Weights of a small GPT-style language model, trained from scratch on English Wikipedia.
Size: width 768, 18 heads of 64 (6 for keys and values), vocabulary 32000, 165M parameters.
Architecture: RMSNorm before each block, rotary positions, untied embeddings, capped logits.
Each number is 128 + 32 x the weight over its row's rms, rounded and kept within 0 to 255. Layers, rows and columns count from 0. Numbers have three digits each. The size before them is the row's rms in percent of the matrix's.

# layer 2 attention output (transposed), 1152x768, rms 0.158, rows 30-63,94-127,158-191, columns 0-47
088:155142151094155175091112113137115201161118109124173086168127084198126142132105115192140154115116125100135093187153118116084093157123152169146087
094:130077141129145128035101115122138136174198168106079174154077109159117161122159185142125159064103107170108118112107168088166118113143096169145086
089:082113135084103087107129145077144163097159165157102196117128140158107154087083083083132167146164077130210147115126171150100093100125115136140135
095:146142123134199140200090126124169091140147109166134095126117167103134112141081139172157138088062149155127129060107092146109170140157102071124145
090:177131097110094106181088063112057101106134159066106101149125108121180158088090139103150175182090140102130152128120129112151112163133156115169104
094:156165140124115159169168167108113153148133142119122148087110130092104108055094142152111084174122157159077097192112186085150019147101147137155147
090:066111066109124177126134216111098131179117129135070115172132109166129164135144133114132152139132143112183177129082111156090152109131159170158135
094:079115117156171138121124137162087090094095100151160122138177189153149085160165112088156110173166133137150128076109074167155158088089123088147115
088:145102157099072163128145081140128098120097124102120158168154124121144138137106112144110163054087102147135147156143159170120155115104112157085103
088:156116147182139143142164118133168116127151109039206113106124108141148118145162164198139165082192119175117141091188167161121101142152121143133115
092:139147106112117153148155142169154137140096097107146085090139166087139129109190128169102161093138178119116087159154061180125179153164145104120079
092:133195127123180180122146102129148171197132191184145176183155147108188105148070183175087143121139181103102113161085115102125152161119147162099103
088:039149061117079194145074075144041142111130122135122124196132133137138180173109127110080153123116121154094177096146116085165155148137054115130144
093:122096105157137106098118125149167142113119196111138150112154123070144138127136124124139145085099130151225074083083146105122129178110184149109132
092:136135106123140168135076152149120056094157118150145180100189120142044100199142104121103070031112149107165196079083124121143205116091094137112083
090:100183158131170170136160154154145110143105140165138099075109108142187079150129146174171094135125097126161149136129148125095132090207089149144082
088:066145157154135170157125134096134159061138170181097163109110123080053117123115146107099150105163112147162159190105091163161135171111188159132093
094:155086167142168144098164157148130179221173148120162108095149132113173096137082133181083139104177087067070132101108094158125094158103155093098163
093:157118154104112122158092150157072087126103111121081172081108142088114101156131182132144156094133106094146148122132132128126179094166091181102118
090:165137121103148096140155091092150137127171111090149130081092133131122130122172086077125186112175101105130143167066167120077130135096127137153132
091:161128176113134153100130155129122101128122146116082138058061117114125140163103148092139072114096128179133154125193162151106140115088126180124188
091:149085126078136101103135140104103130175120138077132121194139105203141135082140088116115117159207134123106095093157122139117128173163132173188137
088:165179108147193149141130062116083092086115124086099094115066167136151097072132146153127076134111160170096092120149133139153110189101083123162177
089:129158073149060137146110098117103083180156092163182073103166135143128109032129148090124101171121124156135082110069130092128174191129143120078150
095:160099140167125113068152156123134161143118154109081118189164102170144118186155196104127056066120150128126172163172099135145115141125108076134164
088:141201088143143105167143131131133142135104142112166186091132053138154050121163142091102110150168133163159099125175128177141088151105131125134065
087:081120121133152154118137165116156108091108120151103181160160166118151162168133112027130126134117148106101121153118155138105109143082148113127169
087:122153101197049138134126166155141146098144121174145156084097132105107185130122163118120140110092156089126153125112072139117152111152168166102113
089:165092134085140131152142135120181116154148146121124109143194154099144125133119076149132166100120108116095163151092099169126141110086085174139180
092:183104151123151076169135093110126098097135136094170115149093139194152110117139084102156145161177101142158107126123162112073171129146196144109061
091:105128154148145204052155119177077174130180100144127125121126188103147141077107124174079115115138081108071155118149155162138168103111098156135123
092:138079095138106127098070126074115162139102105096106128163141174116099171137144164101133122127128129084127109110132088112116162104114099123065141
098:142072091127128159093126101119152149143145151139120126156162170095181103144153091128146109100128186124156138135177106151068180137111136151131092
087:110095125117146124089154100133187143098152163134062115187146101109126128127101081137148085029116105134097115153166203155130146157120110158128140
093:086099138131125137146102163102086098129132116111126094161089180115175098104172102086113148115131065164121089119127148145129095099129106138191143
092:070119084149143124090145156112121150131119158140126122091159092109113122191126140094140141171101131120152093111161106158096090161107138136090126
091:102148154096177134139120112132152098131130062101138148156108084139125109131116143178149084139101133109103133104064148123123129124117129102148143
092:123142174115123171056181119103177142132150134139135162078097121184145119066130209178113139174178090132117167144148163130122058058106112146094101
093:099091169122095123112110105147206178170157135084187149164117130125066135102058138178077157125110132150154091159177122125109151091123097086088149
099:146136071168113110123120141113114056128154130136113135168050128111146068152073116142075175090120143090127198107188130125126183060114078085119085
092:128121173170134152141150092130135059111146111133098059114149204184095115180102158085102138191116147160082108128106138080199126143116173125117117
094:130055138067144111105109099146129203126132175082131190119183120143136089128111140131160157116150165084208174118045144118088106119144067173093124
089:188180123133162127144089149144144105123140118148109147108113136165135161109127124157167101156158077120107117097124134122155125165093139114133133
093:167116102093128084163107145087163081128149212117063122159124102148127169116156068108161133150104142157077222111112117167107134135132196171139162
093:190168073104149143158137139113161169108118163196103180174146093095160100136116129105132098116076130108146182117116151109114120083150149118153113
097:092125125143166169112115118164081115179152088131121128113137086148183077112138160087199076140143086192176081187127135143156162126150098103157102
099:127111160164135097130158160086128177166108096099128107141098121143137176149159124127171139134147101142193102171109139109108115141087115081182100
087:118087057227149084163129122077113135147149103161087099129143103108133129122076124111145120120113119102092141107164147115176092181160126157152098
096:157147156144114091135148153163099154134052091144145081150118157116135085087114150167155162190146119148151098170171131099180088185069171103155176
096:138131172140024106087114183115117129218134210152128160115112111119111168153169154123130135182125031122132149109105041120123080191059123136135147
087:149151132131097126126102145145109157090064136139171105191161176118119182166183149144135068177137144136081086066169172065140148109122152100096154
092:168159085097151120103157107168127086106089098169073092121187205101128067128117188152156135102114134140162098155152117149078106117184050135165076
095:109170080096119164111115109207252166111142085151115106131083147119183149116125096126119152149160063092099133170119085124127123176085131103160163
087:134125122126092170175180149195192083124126101173086146079123097178128108089145106116099106104173095094044148122151145123144157116160158173187096
098:105103156162127173067127078119124128090116125157157147100125147127098094107148137183126082134152119131159095122110129106164108127167198118104123
098:090198177101113164161131125153125123136124123134144151147055170119110108145121208138113163176137093162172141107158131164129142095087082101118188
091:125135131084090155075137147110081129110213142129110091119176129153115175127119128103124120177140100118113168143134128113099139200113127159148100
092:125126153090148143093150146145117142178191095138095187144116142173099058147128104150114183104142122131126139122096164121140090110136171180145138
089:066092061088148109143108096113158139136152041114117121106098133142108168121107069132149133124125071148122094145152097126131129094120093093174142
089:114085113158134089093081157132095132154130133180105107095136215141124124146188087152195162114075088090212102113140091145146127107132149192155159
088:091129177143113113168152086107121207138121177151138113095118203124128140091107131197117163136139104096126176155187100092159092081124135129157159
089:195140125127174141093131032123138116142148156122145126105083128146101112115145162123091128169146092105101095173140098184147140140080149146109133
085:125191150127162117117141128184146157099124122127223119126209155099116120123143179105156193177169161102152117156091136128111157164128148063155107
089:153118118098173120044110089126097140123102088125150117112093095142151154123217174044095117141148170168116113138090125083117078144103084116114153
089:128116141127163124127153118078151187209130184072143042116171117136114089159132103115150118168124160078128138114161097121138078203151118141171141
097:118089159123088173089096084163145086166133175107154144108121111147108092102132120125115093139154189114112151111139165158117166133113043068163059
093:076135194131167138140124141107154075101082144089169139128155091205088109131105141102093158152155117157141080150115166049161088102133098110110129
099:115117112098140155142103154122075217191111135148200119086126174152105163101144219119127164134107196103111119136120062100159118117130136136147129
092:164146099119147142167136114158139117111162117151081156100142099094174082134144160138124051152063130152086172100144124151169113154112161137151151
095:170140123121080122204090093178119115088117084157128081164115100140150102165175139148132134150158146103141137154122076108120155077195116058091140
094:162130084143181171144106110143131157131110141168141122197097149125206179143136139155123121112107105091111143108146067159128216090092205168163097
090:180154159125094105118153151157090114134145092137161065166139188116129120180097077103149109177161100132145120145114133145105126181123149095154179
099:140167106143172131120155163131148134135185140168114153126133081132131106160147142136134095141143129113078122131116111141069188146170096155123106
096:104092112101186098116149142077124119118156124135122122092107160113100096136120081117144111055121100127163155161196145170096143143172162115092117
094:167157144110132105078177108145146170094135175169147122114142120129170114156104134122111115123079108116146196090160107109107191104123125123132145
095:098143134092107149170210128107113101232124137162081119135110109098111148152103126107089143091155139138078139162193130150114146136186126090137120
095:053176129121140124136156183150173106156122093136142150174125158108118138131112152135105146104160163157101010179111080134079133072130112126161148
091:092175174128142142108135098137098157137157108083153140105156124094116128083108125167094163141098125156139057152106159121117110140149197082100144
092:122106145141089203100148170099090122127182123102103038177098133163115117183119165125153089112115149211127172107114149115138121109091142136117172
087:143093101028133104166129175108116190113128127098172133159088142113118144075141111141110110188085081137104130107196134170131123097110124061080150
092:176120078110108113080096126144104137101138142154147144080143103115099053109134077147146066106163089115204110113177135158126088186134121199150134
094:142153149108121163108105118123130131097096090099175122104162102103144134124154116121096144120173168104160107121099117063144083082122064106114167
095:108096123098170071036146092086113120139237129090137170169072069147153107141147153137143158166180103133125075142102108161170130095109139182137111
096:118082092119172127139145137111091139144118081095166156179114186086162099133096118140134067147082167113130147152121208123089169109128104139163094
093:133141160130137117097205117111130167162135157114152179122102088135136092096084085181174124127080122095117142150115096160169150075140085068132077
092:135123147146145141106118122116117139107147161137133149122090119136063106199143120130114096108103213109144042100071186109115083070147154139120104
088:129091140214155099160110113147124132114087131049142094146093156111126164139147089163090147095100158133075117104138148137057120049174195129137150
091:138067148100143144173106146060077157153117102153124170115091106122151130132085180116099151128076204133113065165203164134136099120092111193165101
088:145156071131137145124095174094143167137133124129155087190132121145104089178132150146168111074080124114075184141107096099166172179115135150134136
096:136122107147175144151068162139121155135113150096110174145137103160140076167113092108126115153105124167125097166097113143103095116120107140155127
102:164095197108098066151157106108116157165118123125172154062154139130114108159098112172085092108074075136109120109099128080146097045144131086134112
091:125125122146183057175133073090101118126151162088039131098097090097137145087158132154164177179235134084120150143118150172122108116126121139156148
095:126113155132092163109086094152096123152152185093085148158124171103175109114096118194139217149200118139172145089140098113089119178150125094073112
097:125128098142138127047110140140088058102149151090129130157155085146172101127117102173136124153181138126129127168119071101113108102119044088114126
091:129205147134140104127148115110098098180194109122156081201117091145157154133144164110069114141128162118071125059152112123086090146101138081089105
094:080156136114180182130115129105147147136112105154148089124152097133156133138072137110118130138125115174144149146175161089093102063076114101179158
093:105119126170086136151127131142052081143074097149096100132066110155134059102157089098134087105167171135126067136174186103121084086144086112134152
089:152115111147072200123146145162095115200167123135127177178151129044129171118094139151157138111095136129104160136136141124174093083125100060133155
100:143096121130084130104061135100115147146139141119118168116119072070123114107136119086167136153128113147167147156135121133143153133094132163107159
093:132187133124117156175083152106114183062124137173125182172080122073134112155092098119138147143070118127123128194094139141152107121149191145154121
093:132174144166124154129140136169165134119119098153134143184154138061092136175085156129147110152121136114140083098143159100107141145114129158143110
090:102155101113117128131126139144122114183131160127117135096156061151104108094131125103141105180178093139138137109121108202122128189184179157114105
# layer 2 attention value, 384x768, rms 0.0272, rows 31-63, columns 0-47
097:134103157093165100097161106109140107094098146144117196107120114081187132068110115166117147121136120040124127153118083168162169150089151143102142
095:083127118140083171114144094094114114162144144149167101118132164078077076084132131105060095107114123170109109179140124145152167160174139127165150
098:091114099165103096107104122139117133129072145159065144071140112107097108170145138064064129060114132127106125171125150188140191138131138112101128
099:119131117119155142119120138154110128111118073104115122074112161135110117168176174101063158158127130078193170141084079102170084142115190114108156
095:101093123178093143138155105151127114082125083150125108169196135134147139151151165130140137101100125125085154093077141105116186133177092178131160
094:158131182150156123137082098117110154148152124111155115172134102112086194122118187140169136083137146134166086153142118133115071163067172118159137
098:142151162145117107109100138138150089105168140144126059139126120162094138134176141181078105098095157178183044075149072146111094116139099139130121
097:177140071166129131117135137105133193148128097099052117114107104128105102094174168044199100156157155037135182096148133139103078138100166130168104
091:128139134124140146113204079123149146108132145233130145101100114085171099176176155091136126187133128118147097159079103151159115099132117163226109
098:084095116144158084112127118092129047062127109158147146091180131119151156096072182106118139119180172081146059135130138107118089184108132144119181
094:140176150175093167105126069072132147125134110174123097084116139115132165128151149134107146113116131125132151120093100128110063164173108167140123
091:111180157127120145115135197133155091113154123131092142156101105098108117113135139169157197140133168110134145151104096128155124099101136145036141
092:168073159107041161106098137078159108155130152215102173160034115174092084169138143127134106145117122146116186124106198146115080128154107139126158
093:101136133102081155142123134130114137089101144128050145101101136148180178154123104127103070109154137126016190070172206166074065116163132092103100
099:133095104121162130118123117151138153051103143165075114121180115158095095139133152148155154091114126150024035122138120120181199129107103099080200
092:148126088107179193153054086147127060136169070141105093128175156161122172109133064147113100132182134122126136108111111148118135170089106104149191
096:158169145150132167198081064113119133173152131133104125159085087124150113148154122085115110154115153145151115164126096126151119193117138076134104
099:121186095092158113094107145120105121179109031153103173172113161134113135146168168104166201132126163121142143045119121107123108100065115110184131
093:148126191140163152133138114113135120102141167132123087177116113139118118082158060101161184111056099166157149114067068135133172128104118103072178
094:134093116165112146182129146180091139136152119101115115133139142116147146095163103123094172116099159100117112131110087167104116101101140105098122
096:173113141214139118153194116074096113053169096167114150033173168080132187146155180173174134110095153099120148152153164105153136110113179109129153
096:068090111167143167158116120150166104188123090101158126153137107119142089146123087111184136112206162162130130152118132145157100103103159150086106
096:125105142101082137120071136131103113097043128181158144131072235159174124143158168148160087082093114090113151115177106171130070101103141081129091
095:135167128148114130152127050177111076154129120089182158091103130092096110120149142081126161176138139113074179113098129137128135103092140141091129
093:190121171097112151152151104123177187123142122121130133197095127151124146066092119087124096138142177141106117182108152131082162115115157143152143
095:168096084090089100143155224105166164159149101129052177078153119117110089086107090107148166138115085102130142112143118140124136157113094160098096
097:170068110131134148108107109110191125122134095094089168146118140097101071131163137165121146070078146122177130115159127064116124185161084128095155
098:143196108130170151112146116150135151096101127143138143167128097092093108095121168154148173124125167132139141088076091117153138184154181211135136
096:069165088114142142136171132170171099105090145125070156084150116130112160159139088142072086152132150108110159079182156126126094114065154206167097
098:155123148129129120126147204135108133086085132154091149146108121159142117179164166129083061115191118127087079124140085181101167140115099060159090
094:127113114111138141149172071145076133170155128079164121156129096107137158193111181143111149138089118141086145141095109167138130131121143161085128
097:125124120120122143146110125169145104135161133088118081060181149149190115120163171111125168099160147124109169109090152141165091123147147095126079
101:132089161111196104144143176160098072106123080167172096137093163107113145166106137111098184127130040122167045125092150115156144072129103131100140
# layer 2 attention query, 1152x768, rms 0.0353, rows 192-228,256-292,320-356, columns 0-47
095:142083144146073113139119084137175103163114111099093170159142103111148152187116174102084112125091157141162090105132159114073149118186142072131151
090:116114185163150158094160164120107151110134113143103137152133087106109088074108126129128104151078198136107158099080118185097185046202106158139171
083:114073036144155149087116106124122083134072181114143195129151139142121115099163127149184123126106121085111065101187151120176108129099166095080175
095:134086104159202178148144124131205144137143138088134131089156121093092124144093081121145110141174148135134084178115141104180118162113151159157113
104:172076150092117162127140182114171128111158116157115098122146210142104101102137116208180121136090101098099141131075107038123074114120129142109131
094:093123121123120093171132119158140186138117151122106168142087142164157116047138091104072197148186108135113089133092177179136110098131140160117142
093:160134087192098162078144136104189076134147157086161152129143142025154133165090132209151087166137108143195195115098105171126135085133124139100132
087:104123115122079160171077117122161129115142156083133098115113180139131184145102123171107056136116117148101125110127074145123085094124080075209093
101:161220180087117163091119107119094176164137067152124084096100114179097099147143186128098133139163179168150095120132142109161205134106134127179123
096:182185164161190140165048152168138133102172095088157154155135135117109088168115077085126106159168117112141203078102108076116095141130119111170174
101:123084093151178098138149145125118079139091099115109104149163131120071111146108085122156115068177108144126159084137146101161165130118113105163160
095:108123123158080140156106159169136136157184158118128103111150111096121125166096165125120137115172101150164142121087103113133151129142116116121154
095:191171091123064149129171129094099069086129116155107169155102128193160156128138087102113149178176093095118122049169161050137109113212117129165114
097:156155085133101107061118150141139155134135167181141088121112156096160151139137111145122086092161089206144160091112171086152121148141140118111162
088:112161100089156144142146141194084138081108095141109164082126173160086120121155081146153163138085118101165133134044156194137134104184173022149066
093:151162126140109116114168081103160063132164077094121091108092223154132092072132098112100131149121117105089104145096130152114079149146075128108125
095:126173141114050116158154161102144125123080180126122120146135160178198197080099147153062079133077130160123169175135186168071164156141149109159114
089:138145182122174103112132140169165125165073059105140166062158154157080106140143154103157141138101119085118165121121150116136081089091159101092110
100:145190098164143131125100111122122170129144167098147092137151088152110150122026119177138103120111126142123139160144156125161142115049081128123080
110:146121124173158211136140096189136141110102150137157128072121211152139104125138173142118165164079153105133093137110104109064119188222179122170112
097:140102051106118144142134118092170115116098162088088118099095122099134104125144111134148079145099095123103164123091145125172097046107151141117071
106:136099173196091108111123206121097173015185164135082124143146085103162138126123097182166144158094098124136149124127126117146124114078167116073140
096:143154160124106106169131171117091115156114119061084082098122147100152182107182103114140106136127104153124066148139146149117147157093178141129137
098:091103167111138176133149130140153096113156114108189113111120019113190073116139086131142159113087120179125090191130136056143120129083128149148120
102:090121143122140136126166197110165110180202170143151107093123174185162070112175151179174142129083124121172114112121141105141124121107110057102143
105:079085155166090135102119177101094137139161102136144096124083166149163145111160122175138087087157090150120173137148093160176129137116138173164118
102:112146074133136121130084072064162201140121139152146094093193154140147157200148127180217075138125157118132193143126078163076138100089096160097114
107:058131089156105112105134150156127103141151142109111120115153086156153111142156171151169083125071181140075102181160104135037123125148149126150079
105:184175166182121200104128121112092137164103178118170105146118147053124116152080114140149154056070149094130139180164105105189148102130088167071144
096:185112129121074166144177181142160173092152123133121137171131158135096145155144130170162198164133141189103216082141135113089118117108115078150070
100:143102160127086101184118072100120189151140156099182120073087127135095147133058133157120094142070128086163120164143177138135148133086133140134119
099:144178141083157115146159166104048127187195103134082094111099190153124152140105111134119140118179097083047144116088107073155133163099109159116140
081:116128072166079126079122099091145083098032100124115195153079124100145180127150093175143161106111084121174175090145129147113155120100137147133122
086:143163102135103101137154073129110141139114122129184139197170102154202074116065160115185063166117117096105102077052132163124145116126089131132129
079:144108128101064147131126154072161101091124117126083151119134083104106080099095130053113191111132176098123177065152127124113157138158098204170132
079:143165148142107184086111147129127129128119135164123116114165169090157120148079138075160119103135114137085076144128124130126179154104104148096144
083:152127066177104106113110134111155173112092104123041143139126082089138058097164055061191072187140174145094117123165052139113114170136112151168083
100:101137158183107185141114081134126137095120134156106177092112121164094098160163137125109105131081167118144129117146113152136138134121138125144118
109:110166129113125137164154100180179111143060136085198150150166133122117095118125115113110175118100065096163147161165103099103144111128157151151084
104:139108116136175133170116150106161087083129131098161139111117125193174152127176130182156083177108145088116086096098196108130079046091156113136147
096:179111214142101080099129163140138141123096085179229145115151121153108150212097128151121176158162122159114075136115164111123160179135110116115137
094:126118111176100213160071158112154122098111110167152166112205152151166139105124122183137076180120125116135071130131164118240096142087093140152130
103:176124142144108145119172135128148137141135135154080091155174116132113181128159107154058127127135123123098149118120183179106131149153176181111125
100:154180155101105128106080118156127131089136143143143117117094155104179127155034109127106170110127169142126096141131141146131168121148107137157116
112:136167154188151098134117105162092085153151089138141109153115149153182152111092074123131130114133168167106195128102170091085125103187066122122147
110:198171093200118146155140115151110079106167109112100110125131113139162095186154133164093125082153149156124137143132092177131176215106100154111145
097:060156163149165153142149164132209088100144101118108134099113160154151184169142178125132137102120109151150075097164093102102151138061115161206131
113:095075175104147149133164141115141158139102088138110165101136146128098130141133079054167134085220128148093110065169173087090119091151151172132182
107:177148157177116113162123132162139144140127073121109076104114118158142103120143139119033155057189133130151193161171114079086113140142053146158197
108:089119167163175127161133188136169078107187113110139108131044086116117138075124145164121091117141174129134149150120103201141121152167167154134103
114:094085181082099081069156119199178089127117113070191109107073105182130070153135081122100117055147137107130130145132067180185142169139161101098094
098:179176154060181123106101149081148151122098139164089180144105160158171143139107156125134173132055096162114139126111149110124128106138147143175211
105:127110111124175130170128100125110125168106144073182140101150141130058078166099143115143159123145069167127138091103152145119128096145146148132163
107:109170070109209077065191166107110142111088132152118057094131123114149067127059122139110154117133066148122113088137132182076177120113137132142151
104:103094153152162084119150135144100128132069144185100175120157084143113166127153174163150133158106166129160147118092165126107060104092112167132118
119:123161131172114107142114085133080089135131090095100114172118210096115134132158095142117170077055113124172142089160119078127105103132148153068150
115:115058087057100101130182163131103166075154109083167123135123135124116138145119130115155085115125078090125115119134111144129096120147130144134110
117:133130101171104134160102138128108114117167143077144124088185190135084143109134100153124132126160142144141059098158135118048121127141135048127081
119:121132138137115064172184109146095095133113114092123092109187170078042110194097130117133067103111092169188143157150132126095115085122158090158152
112:140160109112136077144161147146131113075138114146146065134129107119174128087121094154078115133155149174118043100083139130130143094072102118184165
114:070066109154141100125073133141142156143103096148115121113094192057140120113175121100174103114154160192126102114090131134123092055147119160113185
115:113126097141121087135158174202138104171146139138167170132122170192166080112156103141197104123136135158155130132125106081103140137038114091078120
113:110136109119088121130145121171110127118192160168170155120115119140145119136151140073149144137132161188192208114195160109145134140112156050142123
116:172106092094158069091122162132168111132157081137095141108104095160108125161129122148122210091146127148115083161124085097128065135128154167111176
112:144133132118170126128104163149080126114124164091128140104132116114109063087164172138146109167104118130157142106181091128120105123134156109129098
115:136130222107096104115130140092137141180131158182134144178157097139094104148160143114087161152163121096064116159148136156161126070097126169122119
116:151115093153161140141136121129147148129168161156114142157100157135138136118169182131111066159163077157156182111118126158099087111165105122164081
112:168131125127138072122131139096100131131173123083113151156107128193148152144172109125206162113123140113146093117169174114131148117119092171081137
115:128140107050106139073102184194137115104142122163116156191096160157106098131112112165104094178066107071153144099128124153110070152092157196101117
100:119125147118141136170112127088189109162097169087130095114096176180112164066140105096128131165134118137119114142122110082116111188080123159092150
102:092150143184141089105172106133143152183097161158095164127141065144129104120066072113173126130177091163164129139110114186117132161141136111088109
098:186124085198160166103150117150162074121112120085175159143147152090130153128096101109150144137124066114122174104081166140087093134122091199201110
101:153106147085202169134159120127093083099111147137146128102140161115115097142111085150195096149117114102123126114123179142146133129135170120140131
095:156134121153145171124128148070122131140112138105187127129146155123068096112110120105079113206180095114124152163137154184160214198090106130111159
104:128122141115164136135133065150155125074114094054169131131076111159097129163139098135158137106148066118122081070113128117128160165100088163142142
093:084170150094119120178195105113097136155108109110109103133118160134105129099095096111170184123123137094097091130093079114083092128121131121096137
086:138134126115093130151157076174153073175115165124112088140096163141166160074086112134161048132166075157123097152116118116144074085094127165100169
096:118140162109113106142106135176132195114176161114135140078194177100060151150169155122126203125068113097157157126122170115152205142152169142083121
108:194132137066143103152175107080098111130105159153109112096124160123149124099159097153147141151117147148152182113119138113071114106158102143109120
119:126123113129067196107084163144126112139174123121175184112130121087087096105138123226130176172094099147122161096130187040180137122138139084131129
089:130123100139130146136146133069126056163129159099171118144159127086090142128111105149103130136137225108109137085118117169163112130108158106117128
100:160120175151095116109117164172094155133112147120108165094146171132189125155151177140113101193102179161150078124123156081090086150200133103102171
101:101129067072096149142187071159184117147119080173157145123116088154154120100109073121167110176094116129127147124086161135063175091148137156132128
105:127134157099092151204221090168134154107093096165200048170128126156086160152107115145139160087156109144147149113076127072098111095120146087136155
104:162094106106199173131141118073100132142108130157073130223162095148115189132184128168124158110155124143119065121122094114135127128153095120166169
097:079159109044152113128065129122101108138171090108168120149157120107146217109099114079139167135192128087102105105128145122161113122202139116098125
095:122072186140126150137107130161156129141098130135112121119043153145122109170144195079100128122128158134104158087121117161136184105103120176164098
099:094150126104094138176122104082153176156112191113105123167106092135157163149118121142052172140126118155071130114141136104073065099130160155067143
091:155105143094108083108054051141104115134100108132056149143086109178069137068164134146133148077152133163142087183131203094086087139087126076124163
099:130056141103127143101121112085128123157167102067106162182099144159136125103164134159098151108072159140098175141091133142129143110104153123158094
095:129168207169163124092136144179127161083113197143095118121239099116178146157162095126113150157102118156141107135131134172119095071173126114157179
084:154105138121125115109111102203099162133133130053159162077124127170140149085104109098179151164120126137119102156110166097198138177073094145139123
103:129118140082100145117092089175171085211127127142119183186123122160048177087095134109058147109098169127097102080182083134153105180108072093105104
100:154092123122135163131077132114109149124108131137159144103181148168123145116141143172174082096166120122159153124130100204127127153143121091111119
094:081119105090114096022116081115133127139116099099108088127136126154149076134174108142099172130161158073132117139171115110132122144101115147135102
099:146175118131109097099165157068157133147117101149136161160126081118070101122091108150145128098097143204194144107117106131105092114106104127130100
091:127138136106163141116141131113143098139099076121155119155188119135073198108141151130182186088148137169055068153157134148190153109095138147164134
095:166091122118130094113124150149168102176114093168097125087093118121153152168121134060133109122134143162133191137138141086173121095131105152136130
096:145129144136130150106180051167172188105062108126083045065092130104129195128100138142160098141165105104148128132105094129080095119063142097125165
105:120168095083077105103147126093152128133089119073153158137159104150109127157067120124136096117119164123175129147125125153128188176154104151131179
097:144129130086169142113130127140125100127100176165177200073133180149140122137143103154140143070136090093156106116130093193148098141136050164029067
098:123161104108108151131122126099121108112135136078112187092127115095154067123135110162147119090071168105110126165122150131088120103109131190125154
101:152133137105104146115151172020127098124140160070157111069129132082118122168101128156153116101092061077087132147141156144110121044093138150144137
094:116179086089092092157141149182179101078164161162126129152089099110111108163150116079095100093152142209135113117137123185167101087150134155148129
100:152128102155155091106086129127075178171095090149126133079119157092127153080128128071101107183100097140158110148087086173136133164168137110081118
098:104128099091118104157117075099216101161139162068107158121095162194163116086129128166104073105149119080073176125164142141143152107108114165104086
091:113136099148145180143093139134182080171163092146129170127143098170088093132095115135168111142123120142114132126148110150166128158190166091134044
101:118157101093126137077175158188093156142110053136108136126178108149201091215095140130127155173084067156094096064159143157185122124081113141113087
085:113061120197112092127159179105146156075114092129097124138111177099120119138098092106118149062128111178068138137146123136130062125158144133139100
088:097127124125151115162147175174137130128143119129080110179115135142142121108072133138121080118170108148101138116133145098149101183133132118080117
087:170119097198128083099139186132161148156176134066132141092104113141103048101126168121138168105131112074133155106146199185198125144105131153141107
# layer 2 attention key, 384x768, rms 0.0336, rows 64-99, columns 0-47
100:124147110125131123066155128099136113181138120097149133115154122079180155137069106115128134117115159101156161152102168103133096074118059138163071
098:185120110161172126178066117089112123126156137150142142126097136173120112180155158108142156131157162137127145044131116113110074166157151067071176
092:134161134066119163129193180138057102131160125140092154077050132144139173092144148116112069113064092109131179160116137123129130177146072134156143
089:118093162143114145111097077152130171151200107127077120103121150143092152104139132164140172114149131101186102121217115161203153104137136110162101
099:126141126136203068128131099120119063122146107151180167129124095121110140159119102094166093149185111124123062080111101148112119088107061102145103
097:096107077141126156180131107165140167131101079077087175143143173102112156190143207107176145136113166152154092132123173161119120086144212059102124
104:162166139106171183168153094148141123097110096153131156129141186121144108165134167159117164088137113138115091110059170103121162177099113134106157
113:130095101132171108119162136123146142117148141133136111140097091116167130126147128080109124086110093196130110152118130104125164186078091084083123
114:102078181171233124092099211123086143100180124111096091158129091133132142158139136115134095186138108095163170174100153103127136135152151132122101
102:132151143169143147161068112161148049103134120136075131166118132159171047141142148172151113164119131145084110120104128126130144107143115143073113
106:134169156172078075135160138116164138140137149149143134136146116151116141111113127108078132157103128135092143177112058148087108120128131149087147
112:138138113146132109100142149051141153153209082108146142157103147161090181132156114143151106143138143092163100126162157142114066203097148143091090
105:121090054165156064104127142112106171102202134093127185070192168139102151142138139135130155139134107114156153090091088133140104164117124073086124
108:130117121145172145130071120134154102141156122173099112103173209148114068137157147166119160146171164109132097173090182108151130171137120093130128
101:085061141182182090146173096155122196127184100193160073113160146114119130138122175123152157146175120143144103155090119180139091172100120164078138
107:083151144160134141081118148101121149146124120197097104129092083104136146174100170119118147105142135082123123143127095128121139113129143129096106
109:123115103168108206162102123163127134154122143087135122103208158164085137129166125180182195168143129075120135189040126107131143124148118106144154
119:116123101087129133105096167085147125121145089168035151142186151117137161075152162126127151079155112122130084131131124122088144151115143118112142
110:203096153164116108128133178201134170094126092158087166090076127141163132134156167091138095130073165148147167073110095141117144108058119122148112
101:069101123062149135089086075129206152093147122125087097065101121095149053133134150195094090139130089140126135145160153129105115147153077092155146
104:115178145134162114139121153084073123078151105116107088126171162162147121170177121119142155085136108149145223103103140155136159086083130104089081
113:139177142073102130100113153112140107139172171132157117145110148128160124126148138104110129151150169140126089116121122112175129116104109176092124
105:121119153148107131155122132104120182105115164134126131126110112093063121165110144131111084081084117127170131094195124095077130109086116122087155
102:072146096105148111138126150099142171161142127110105161065134128127108127124098117121164150099078148078102099072139175158156127151148202126096182
108:145089158141134088139173179094138127099155163152184117118141123075126115104139126087124141094105115191116163138134160147099153238112173154090140
107:176169142178107150126102124072097150166067146103166128117136146145110194080110096117167081139056129133105145138129098148173164129131125142116073
105:068129126147126128151174127091092168172192136124081099134203123111132179121164132135162100136160111129180128147191141114131106142078117136113120
106:101164137146139135115088107128158104103097069170150167089147115128144142120108130054130108113127109116116105064168192111137130120073128128102098
106:136122117142169152163138114118061143147178104095109145113090148079105146088124110166091081132121113151122127084132161177105150112149126159086160
108:178108136111166107120086068143108140166090102038106162151181078129107093139126094140199107097101150107147113121129153140117088112112145092098150
105:099139210097105119109130138064177136135184128130175114180146105122089098143167184100089109092104149162112152134160123144161140145083182099139166
108:073163085182141107132115137087123099139105201174149089086138152129134156127076118163066122071161162160133153209070136133199158134161155083086114
099:142106154210160150134112137110093129144116138131206085142099196104137120155109073106112134093106112181084109136150088082169196211132200156134107
108:099080158158164119139090153122116118128143180093166171146148143099096076114167118072102122152127098108070140151100211127098099135147112102149101
103:152081157143141214185104089124115191167172142120122149077089084101151131108144124114142097157138121071109162104176095115119179083128100115142113
104:123110086141147096124114141116097104120092095125189168095159123154119148112081132093092137140158102086193076147094091119122138153122117071136155